config.toml
n_layer = 23
d_model = 96
n_head = 3
n_kv_head = 3
head_dim = 32
d_mlp = 128
vocab_size = 7002
activation = "geglu"
norm = "rmsnorm"
norm_place = "pre"
norm_eps = 1e-05
positions = "rope"
rope_base = 100000.0
rope_fraction = 1.0
qk_norm = false
attn_scale = 0.177
bias = "none"
tie_embeddings = true
parallel_block = false
init = "uniform"
init_std_qkv = 0.0928
init_std_o = 0.0
init_std_up = 0.0928
init_std_down = 0.0
optimizer = "muon_variant"
lr = 0.0148
lr_mult_o = 1.5
beta1 = 0.95
lr_head = 0.00884
grad_clip = 2.0
warmup_steps = 200
schedule = "wsd"
decay_fraction = 0.692
decay_shape = "linear"
final_lr_fraction = 0.05
batch_tokens = 32768
seq_len = 512
doc_mask = true
train_tokens = 156000000
steps = 4761
dataset = "wikipedia_en"
Each number is 128 + 24 x the weight over its row's rms, rounded and kept within 0 to 255. Layers, rows and columns count from 0. Numbers have three digits each. The size before them is the row's rms in percent of the matrix's.

# layer 10 MLP gate, 128x96, rms 0.335, rows 40-127, columns 0-31
104:137129096164110157130112123181126129142170160134118111137146128113119105125169164161114099122105
101:123110124134136134141109116078170099146105160101085153121127146145112127139122138122111178122111
096:084178164110140146162117150053143144123097138129115161129101137151139158132160134146147144165139
106:125136087120151151147109166197095111121160128161128130121119122135102153132145134095089126132137
092:124127117115139131104140091129116140140128177116181130128142113095129168154122120139140133140135
085:140131160149127162135098126146128127081093154133143151128131116113160130116124136109098139107111
110:136165133139142133112086147118093150139119135118136129129128112089160083119150101111131109175081
101:130147111145145151153147141080136105113156146156114115073165104109138117115138101121152136110123
107:096129124138169130082108138128149126174139169100143133143132084141121130138149135103110073127141
098:125139133114153108160127130164133118083105088148133149148113155123099125121157126116173171110129
087:119135131180082131131154119126125120090121133110146124097120137130089105176135140124137169108075
093:164109129133155139127125131195104126111146141118101145139120181128115135142147119088159104117146
097:154155095127151132115085170119104154111154133111160159096153133151130112076141123114101175140162
091:163176120133146120166108119119085123133119125099131159114142087108129126138134126140078091175128
089:134123131115125164127144141152114117128098123132134192153125137135152134172119141086091095117155
099:149140102147105141131092158135107194148125174124148118116127112134168120147170123108082100104172
117:142150110128112101152110135109124154122173092125084114115139149127082137110119149125113085064141
112:147147129108159102105078155148120093162099157118122142098134156123109083135111147173120115137154
093:121154119155132166096091137110139114126120128150126120110122124082101158149114118125114150164098
107:122161129101114147137090096101100160112116100152150127117165134111141090142171118119078155066158
109:142146094134085170090134120112095123124141110113117103138143096127113141136109135114070107087167
101:105118121136132129150095108105081137152141148186107137139119145089106141144124200149082087104130
101:085126080166142119136104099126125142138176134104127125125103094145146133154107136105100172164143
094:113126155109131153137086130118147122115148153091147085140099091140125079085163081132148102088109
106:116164115144132158148156171097131145153154161110112131157110156150113100119131152079145156096133
113:145136103137137077087117132157111121153106105124108132112166104111164119144085161133112087118156
088:106136145091128103126155182139128097096110141109103139121106130152140108107125115117126099102155
084:160111112141138152129161097132158082088102137102199155143143122145150155147150122141174124110138
086:133147170184119141108144080087137141124124150106137151143168171151124056161154131114116134098101
075:091126135117126109173145136167146077133139136179180102149119118149095142159147096143087142136119
086:061104099138133109159139150152184128129097168128108164128131116149132134129123088093126112110166
103:130163122141142108162118122130104122168154101124165084120118139133077105152116070141116120106166
098:119170168173138112133105096076145127140159115127163161132150093116145126084146102091122170124118
096:131113135117122076130139134082118112103108150114134127127130095104131101112113156146082161121122
096:120170147072120136099122150128154134182115105131134082106124110132138129134114144114079125100096
103:147127127161124146077124116099116123155137153077173104098181186128097109113135128146145104090106
098:130132176174104111128127106135122113171092143109103139104131132192143095128105155099151157140139
088:150127113120108120123104106133147150138157143137095142100150144119140079162117099153093123118163
099:149145120174138170142109143134130130180142160098149149104155125105101153141105114113103120099121
076:129114123125105092095136114146138094117136134120160182143130118149162143187113119145167108083119
087:142127134159114130177137088121120192108080199132131160153150141119131101128156112120148118126128
090:166114099169144122126099114146145132107105095088119134134123168137159123107133144159176149159131
091:163109082153159138132127141107093164107152115132140106118091109140121138100148164113088083152149
100:123141123129090120106053137129161132170161105124143162164144124165091127128115155152110112096109
079:138147121152088110155115151161160158149074150168141133144133137138077133100091118135127111099093
103:085150172121083138095122133113144129145142109148161129100136098173153112163158081145127093125162
118:115157143147133140129138115139135146153130104130138109123120114128106155126086164144122145140134
084:129174169142145108128135146157124110144099158117053135128132065144133130144126107135132150106126
101:165162097119097126156142117106128163158109156156158110108098109111126084094101094163141154104155
090:100086137145128144121112100119198184126070110115125136080136109102127145111084115112136139129123
084:139149106123158124138125119133138096133126146093165114143154153097167137105148119147118097131166
105:115148147148107136106112152114135167185149125122108158091140119090109141104150124145147156088109
108:103080143148112125119103154150150117112149162120119135139133118143126115106112169107143125072109
094:112120122147135133109104110136110155109116133116083157103133096088167130145097148093117131049145
076:052151104105137189158145178150170130110155101080156123139135136123135100105109190115136143125134
111:145167142157111096122140132117088123168125145096170104101126109090090147112101141142166125154174
089:095146094130113144141145150101137117106135151161135116108157154123168150145125127204140127175109
103:170119107167115139166134184152133145154116115124105154110184160132116129152119140134109112143135
097:115118121116122142103141158099102122145154109106101101103137147153139122155111101177100109109106
100:132170133124091131149127120072122150116139125120122141140131107122192116100113130100108136125161
093:138119115124141145147104115103162129109078159108171108131090142114115115114135088101109133085087
086:130153130118138105171159154160122110090104117147179097126112183153159162152135122129132122060108
081:103155121120148141178096134147184143093069154098126117116156120158119110118110186118139121114147
119:132122101155141128134094129136084142173141168188145148147123121163156117141102103088106136151134
116:107160104145104129118140154055099116118159133139136153134103153136139120130137164133128151154166
082:079129129133077090115115100141158157113127129153144131127095155112172154135116078128141132151137
118:144159075144148082134123140153117109154171142148118107131104124156126164074126139120105182075155
092:154089117102123119098098194116144175116125144117102151118081125155128145154131118099178133146189
115:133147099142094118124138147153109137118153134057116133133088120160100109124154146117097132110159
106:129119076108114079132062138125155143109159056122159139128108144133101105152092120113131128144127
108:159125147127168115129139150122127150129139096114129129143143145142112109081105095097111119062157
108:125163150142104147169142125115107106143131117134143113075149121102131129136160152122150154136138
099:117142104129144142146109113128149095130165159086125118103128144124159121113183140121109158140162
084:204150128126113145128124137152129129126116133137156119102129169125098112092147129122133141105169
096:149160106142100126118102124092140171137149113114134139170160113165112122107097128135103136122185
104:111132100153111144145155107089110157107138142122186110134177132148140141108149115123171133094135
119:139138113161118116094116141093152139111128101166134116129111101084149143152109150113108121114123
113:135155113126079137103134135142146073138135123126105098118160120087135110149114177110173126163145
103:152136114144186108085109124114126143143079122103106147153098148090173076142123135082118149112126
090:088114088129126117149122092099103134131127161154154144147152122121122158137108141074149142097118
100:141144134135133125099131142114118171135132112108112138124176134137144119116105124118129138082174
119:103154143156151094158097124091118122109151075101143112132098134093089147138153152117139148115145
113:112111132150111111153074093094137124135146161160137151110138175126128129105121142093122121147124
111:103136120142149137100119134141130117156148103080105127140144150137211070115117126096091143104173
099:157133142138144162122138104112107110189145124151130103145091147142148065162161138082127141138130
089:196185115108127126090093113081140114098094146165148132149123124139157156161134115148149109102136
111:138138139142090137134150130102096118142143135148103126139184138168109135147086130118122154109113
110:157148141117132119152095168111138137122141133095105143097132178144089154121081157147137086139103
# layer 10 MLP up, 128x96, rms 0.35, rows 40-127, columns 0-31
104:137166124173100126121139091135114093134123127117125124126120149121118108119172134160105094095116
103:108163175154148103123120091120099167157149118158133145120123154111120151123180143178169093109130
106:137161087137106085108148098129123152120141139160115160131176154131144106155123150150187152120095
108:166139094114160120155135105162119120128156164104135136095112130115086118171122138108097111107111
087:096190161098096102136123128125128133146197115162123087127127121159138092113143149166144163135149
092:168143080136155085107130106100120119124090096101112166127125142150127112130144110094117167129156
107:104168091166073097090084133134108132114121115154160096135104128131150112124185137151155111111111
113:141133098149111137151128179139089115139099117158112133146060128123130132107134140132151154124144
112:153151156156093135111110147141094134155172168118131150131131149122140167157125092139128165148152
092:154146164139115158140133111111127178142127146112132147131123138101111131118136107183148118118129
091:093144104083155160105114101140154118132155135090098125113134099115167140122152121095155125094125
087:134147116112105153112145140154130119141097103134111116073154128170079135168144123114123130136161
090:139113177162121158142130133094119193135077104179124159156116146117146136134174110114176096132121
083:106077134111165127107140141129165132169117135199129120146110155130150110083160167150097178143146
088:121148135133116146137121189133136148068120094142154160154129135151107122155154161080142138138150
100:150164101140209103127166097139149133141084154111152097083091160153136117117150122116129102104103
109:121085147138111107126144131138129097123137145157104111110148157108147143104114202151121163120125
098:142133145129144141143125118136114121150148100132090091149139130095133113161155119151117144126121
090:140144089158145130150114152132144132052122130109142136134116142112111103119154143128089130126148
102:123143133139140100139137142157201098181129097068081141122122107130136145137131125158167099152097
112:138125110133155154089150088120115142156114152130099142134083084125153154106113166148110111153136
097:154132149166114166169130120140100114135106101123127114153158124088107109126098129147135117148101
100:153165138130144106131135119167145091101110096156084129145151138107135149131133113117156124090144
091:130090129179157090128156128137159118136139124114136171144126142114138152131154195145133138135162
110:123156104141130140149171133086134122147162146136152129165127165177118068148116147086158148103133
099:153144107110106069122102130130142170133143114145100138150124087140129134159119177143094093112101
100:132116118127134104109116107104149109129128116162117124145200129062137092141113125115135163127147
079:176136146165145120163138153119121128129139116158122144133130128105149170150137089138133117120147
087:186096140133099154121125108148128142076145125074137129185117121146128153145163109148130146140142
089:169153153116150168141120154129115154118107133090173106143127146143123162118153135119142159179110
087:178132124096157115122088137114113126152157106118072119145113113123116135122165106124142093117142
099:147102149131156114099144098088107058146139108148127107113103166167101112113148131145116095101147
101:136105122130106181109167144170084115133100118137123131129104115127144115129143114133061099165144
106:146130180134111114157115134118101148155148148126152155121114176166140125126115162133114102144106
090:146121101151150120114131104140088132125117150128106138161102150148106152147098134128097148107130
095:139132152161150159117099165127097129148133142090161079121152125109140105127124157146126128108120
098:132103105151138148125097096089144101124113097150166148133126104128098088124052109066130092143125
089:152133079133102106157109094105156154165131125144083136133144145079155111138146131134102123119179
099:137111118143129146143138106161151160092102118150136163162078119128136121107123141139141166121103
090:073116112117131160132090152102127112166142091133138128172120107067111164114131147150135132180118
091:142138128111113155165156140104150131157119147155150124169141105128128146104120124110112171112108
086:122118130108099114116124116133133141130137122144072138125149172160105135154149134105144150118154
094:158139119129174065155182140137131148156095163126135128118133115139149126127106117133136128131117
093:080086110130094070122098144114129135145152131144135105111135165140110092123086136179129118100117
089:105123126113164153136163111132121134141125098166119174072130108120123094160140157146178123124130
093:100124147173077134121099148120124114094149103125110127107149116153140105163147095148084130092097
112:157127145132129158174136154090104129151114126173106144116133155142093121142075078143100136108124
082:145076141113106138108132110137142135136120130164164201094103126129137129123103109133126111093140
102:111141154109187125125122139114141146132147129126140123185135119123130171088123146157113116165110
090:128180171189139139143110065109150104147110154156129155128112087109106116100128154127136126117167
094:093132099105147131149184125127101132092131166100142113147169134105110132134174130149131145138109
106:128133160176164157111138118113110136129120130111103159117095165140129136119139147175143140113135
095:129133132103144104144128117129154138138076128153154130158104115148133120153173106146084173116167
093:150120080156126094107149125100114119158123136164114155128121165094128121066108121131138132152157
093:113137109116099114163098118116098148174100158148127123098110169159146107159120080150126119127101
107:159109134151103108123148093115143069106104133109163108122112145150135095127145128146124125123103
081:177110159144156107144088108155131138158118097098095129141091144146096093133145145086101154086137
116:155148105130153106169122148163117133170106103127098124115096122145122115165131115129154118103109
104:152146123129125140122159132144128106096159092128131132085107149142146073149136152130123128192124
096:157084126086172126131138103129135139125146147156103157121121117141090135108147116157139090146103
087:150131141073132146144085110146163142080166165083188103133099115139124091102116109142124130089131
089:110121083132139086174149133100096140133142153149118158126141133110135112138126196153125092110121
085:112086105135110117112137127104079155109156110188134077128155145089154178105161096117154147144130
114:131143105103087143140135094099155117142128138162122149118123119115153135114149152161153101117105
107:184087163123151119142122122157137143120074124122127139128101099111164135113095121089095128115100
086:136126127145209137131135178149125106142134154107150091128126101134110104135115141139148123096126
116:102162116113138157116105143128124116112153100117117133151134144144123115110093104140108133185112
088:098145182101118127074107133152105129101099088136121159126097122148159151116112107152172167166175
116:111156118138106113111082135133113120140101144135125091146145095131129143196106107147101124111114
099:179140155123150158099178128110116097144104194149105103099117166122118175141145141105176139135155
117:119112159099136115118127134130140115123130120110159111129161150139134122099107124119090159141143
120:152095109149141101110147133114118110076145116143148141141182141105135116156132089167107105119134
089:137147187156107111144105093127126126127141104124128111070133151088071114114124088112141160109116
085:117131138141126129158172144116123121078097120113151138106096119134117181091121136169115131153089
097:150190132152088155111136107104126119094113122120110110129130108206148194120123130168066104124116
103:141110144131126098128115127190167085140147131134087119154157133136086130134114140126086119103097
111:081132135104183156130131091099104128117092126149123128118135137103162131112106129141141073151089
108:130159097076101159109097120181143126132135133138123105158141148136124165090111176073127158161152
091:077131140134196146109139167120125136149138132122135104106144130117109092145159105097132141159173
094:155145141126128140140129109088124163099123130187169112101167101131145146171109131118116163126133
102:130106127147113126131127148098120129159124087133120178117117177151120179059109157090118149104125
113:080134118145119112151150089122135146129129199090100115135127110175120131166116128079148105103143
098:127110104131112131168122157157115150119166149091115125125126179120133138121111122098107093146142
114:112118131121089102118162117121108138165161126092115148107098131147171108113139130121100121121149
091:104147125149162130166141118140115109105101146124135146158159126113112147114086068124139117136137
089:131130125123154102098108098159141104146188138138124111112124112096167144159134134144127136121091
120:126124089091100148122132120134119139094108158124161127168100084090088116147149132151137123140148
111:172101113139126155119081148122135160156127159147130145103151141144117161148144143145143131139125
# layer 10 MLP down (transposed), 128x96, rms 0.27, rows 40-127, columns 0-31
097:124125125074142110081134142101171099172151158141103159142131103118133142143145095097132175125120
105:094146096099124080127123158126077133089144132138159157184118129102114097093139110154141131091151
069:097181146121118131152155140096142170111103181138101151130165143173134168152141156135149152097192
106:108146109136110140113132170135153126132117135147103130157105112109104125095102129167126104133127
091:062104157179123130132075110137102110131123153177104150125103148134091079110104120107081106093139
087:083111175122144131139129122152127181156163129129119153078102114095206129170153135127103091134111
117:124160110128143082160072135162145136125147139140161112100111105108134112140184153144149131129133
112:150157106116127124121162110176126149127113090115115131165119116087157114167153100112125120127183
115:163159148147115122130122160142114171107129136146196114167127157146132163112090140132137112128124
093:119102149095113108120111078128097124173105112105118127129094106074117140094148132128151139126105
089:129144168118181145088144110117090092130153098128117121127134112101080148142094102142134128131083
091:134120128154114103161090120160152137117131153125119144107120112140122108111132148125082097114133
108:132140143194124174175099109134121135144123123137097147142165152170168108113148102123099129149145
096:178170102156119116130141113130138134134141100100097159128127126155128103123132123093107098153148
065:103072103150114111108084161125124093143185092096133118128101119122158129110106099124065131157081
098:152110113146194136137126103143119091137132146149121144130114127154116153063120145149134141154131
121:140117117144093102132097128158108107136142142129114090167102130112190095119123139155101130107131
107:145169147122114135084109124079116110138168133113123102136125164122089128159085152101111112147192
099:096148112081136120097116129094122146181119142107147125124165112120110053154105161117109126110153
114:152086115127121137113130082147103073133116155131132123101120118144154165149139131139139140124107
112:146066101140145121113123152094111142158100141153131157120088144159104153142118115110122160154102
092:174132093141121147100127138120133080129092142162106114117099164121169092120125124097101182093070
107:147111098146166117122115105104102077146130108160112130129132109145137153120105084153148131130075
092:107107149100120151109141092129112117148139151137110133166068141132089146128116139117093134149114
096:009164156103117128130144157139128202103121155130132126136153138124116150136079139109172149126146
122:159127145153136103175090123141120115122115139110154151127047135135114144134118144147138153119083
067:129185146117125151166127099122112162100107137124105134106176122149113185164125175160174101129196
075:194117167144127167147126094084078139116124105140105134116126145127119131135166155131149150122125
084:139096086143160144124105171102153084169114156114150128120099104092134129094116140154178136141088
070:063119124130107106115142120139147111154137120144155155125118126116106092134110110133158129126090
074:041131109144138125133171122155187114105099140128174137124103141131130105130100117117125142144090
106:118076091141116110146108141144112098128150141131091115121147116140128134094153128149093152138151
099:188140107127093159141133129113120119112121070134150117096115130100112135114121141124158122113177
107:162117168140128109126121151152134101155133137166118150112104103141128107147122107120119107146108
098:179144134088096118106117117123101142108117134144115101150113142083112122133075129120120107126104
102:128131156154132119099168120145137181142130134072138117166123102122168177149130131130137086128105
102:120106115122132188143156137140111102147158153084117097155155107099150178127105119133168151111150
078:101131098140060115174126157135159156134109166157134118116140132130119134107124175098130115156195
098:142145131080137094128148142125130122110158120166076110100119134093108111151168073126119163125074
059:146130142154145112180140117155108180098107165150098141112163132197104160159148145133149131102165
059:128109127140135135082101136135113102153140093128133095117083137076121113085096081106094124148063
067:141076140139137121098131138150137111156156096136141113125086130100129110104130097115077143137065
094:180118095091110114161143124111113133130140133167127099133136154135113125080127148131133156157121
104:151146114097137182143096121131151060136105115141181127161131149147133119127109146173151148128107
065:120094109124139134069082138129117070159174121089129139126098114097102120096114102093111137149100
096:093127123123119126126120077139141156140111116125089128107174123156118094145160148106191080122135
112:139107094108127128090098111108111120163164061167155149148133100130077149138146086115129134128100
084:140085139095108120151143120143132174144119138124116100098114110068173107106140107152089148138096
109:116149186141133109115107161156120086136135112079122104131150173098170103138134136106067111153127
065:121109116142117136098118155109117111170164092110138123152082128096102086076113104098089138163092
071:152077123149116133128115130140133095159145075080119112125107109083111107110135109109084111170097
109:114156131141165103139195122142103150082107134091095148096162124155117135141118126100168126077149
115:111112159117137108136107147128151126119118184184122087169126132144182116130156103114135138140109
093:093134117116102130095140127136130149110114136135135112101146130130108142177166127132089084140151
073:179132152082153118070078083136096104131138084124121126146112125098129128119128111112106124158065
119:100099140124088155159085075168103124104113096102123080124126150131144149155140128129142111129139
078:218086151131140147114090106129097112126162105129106144121138138102166164117150092149113080144118
114:103132078135112137141129173124127123166107098115116116155102136118112115132120095138174121106132
105:113165104198139151141057157148138148187127146084096138172162122129151143165125104127129142113096
110:150092129125146117134127185123142096109117111085158101069119163072116097119151137115161128122146
093:152121140121117120172129087133138153131129153115162142085119111117128116136115133151099123096148
063:126047145154124140108107134167126115133155094117146122118092120094097102119139074098100135147066
070:187101109114121135127112120129088131152176074117103118115102110090101163124140114133108142133097
111:095100144136109113091133136110151102158134155078138135132108117128139147156104154144164110162121
101:180078102135131114096121109099136087115152177076103121105100064107132149121167105131112083138102
072:171114140108156166077121134137114130173148109092099113158099113099109137131148123144097138173102
113:152113069123089140107128155097131109119114141100150167150136130105149115155135077165127093180115
066:127116106145131131102100135157141110150128068089158108129094129088132079091119115157072136130057
124:172143067123136126146132134137187095127111099068107123147114121120125141135184127100109140105156
102:209116118115110149132088109184106102132132131109158110114108153083114094136150160104135104119120
117:083111130126133115088136155104134153150130109176139144121120123140122118158127141156139118175086
125:110177125109141100149120100087175107129134078118145115133158162117139117166121136178135116148111
106:171125112150091151139116115136119135143132141123092134169140118118133146090149124139135146097102
071:144153166139148152062099149106108151178153144130123130113111137144115143151115123164154126148141
109:082141116147150151156177147099149165185160146132114147156127115172126098128070141170117148110116
107:218145077142108120131125100093159064152134105104155129161124128116129109102135125119094144162144
121:108089134116132159112152098117152081142129184157104161135143128150106121147087135140121149153131
110:112130145141132136114120108124117157137105096135145132151124138126106098116119138153143122168086
098:095143126167122187184158093157123124126150115176139114159120098188126140131096105145128091107148
066:117112123136145123110118152130136114146154079102149102153097153091111100115118084126086127175061
096:141173157143131117179148131113171081142168142174136122113155138144096122131156124126095168108125
125:056143150162154118153127114125103158097118099133157114108127140082107128119136156134140140126175
114:184089129151111152148085144135131142088117126138123130128131143131125102105100119117067110128107
123:137114168127146138136170181125136110118115095132103139116159127150150104139102088121107127136146
099:178130118110167089092102135110124140115162093090183133188129144138119149088124140138102118128132
096:102089073140107129140147158104123100142130128138130147119132130125131125134144144144141105094095
115:134132113096104117141128127157135103077177104077146115103131142095135129104119106147121153130135
113:118094122133122138106120148162132120133137141162107129138164153145067214148116159108124094157128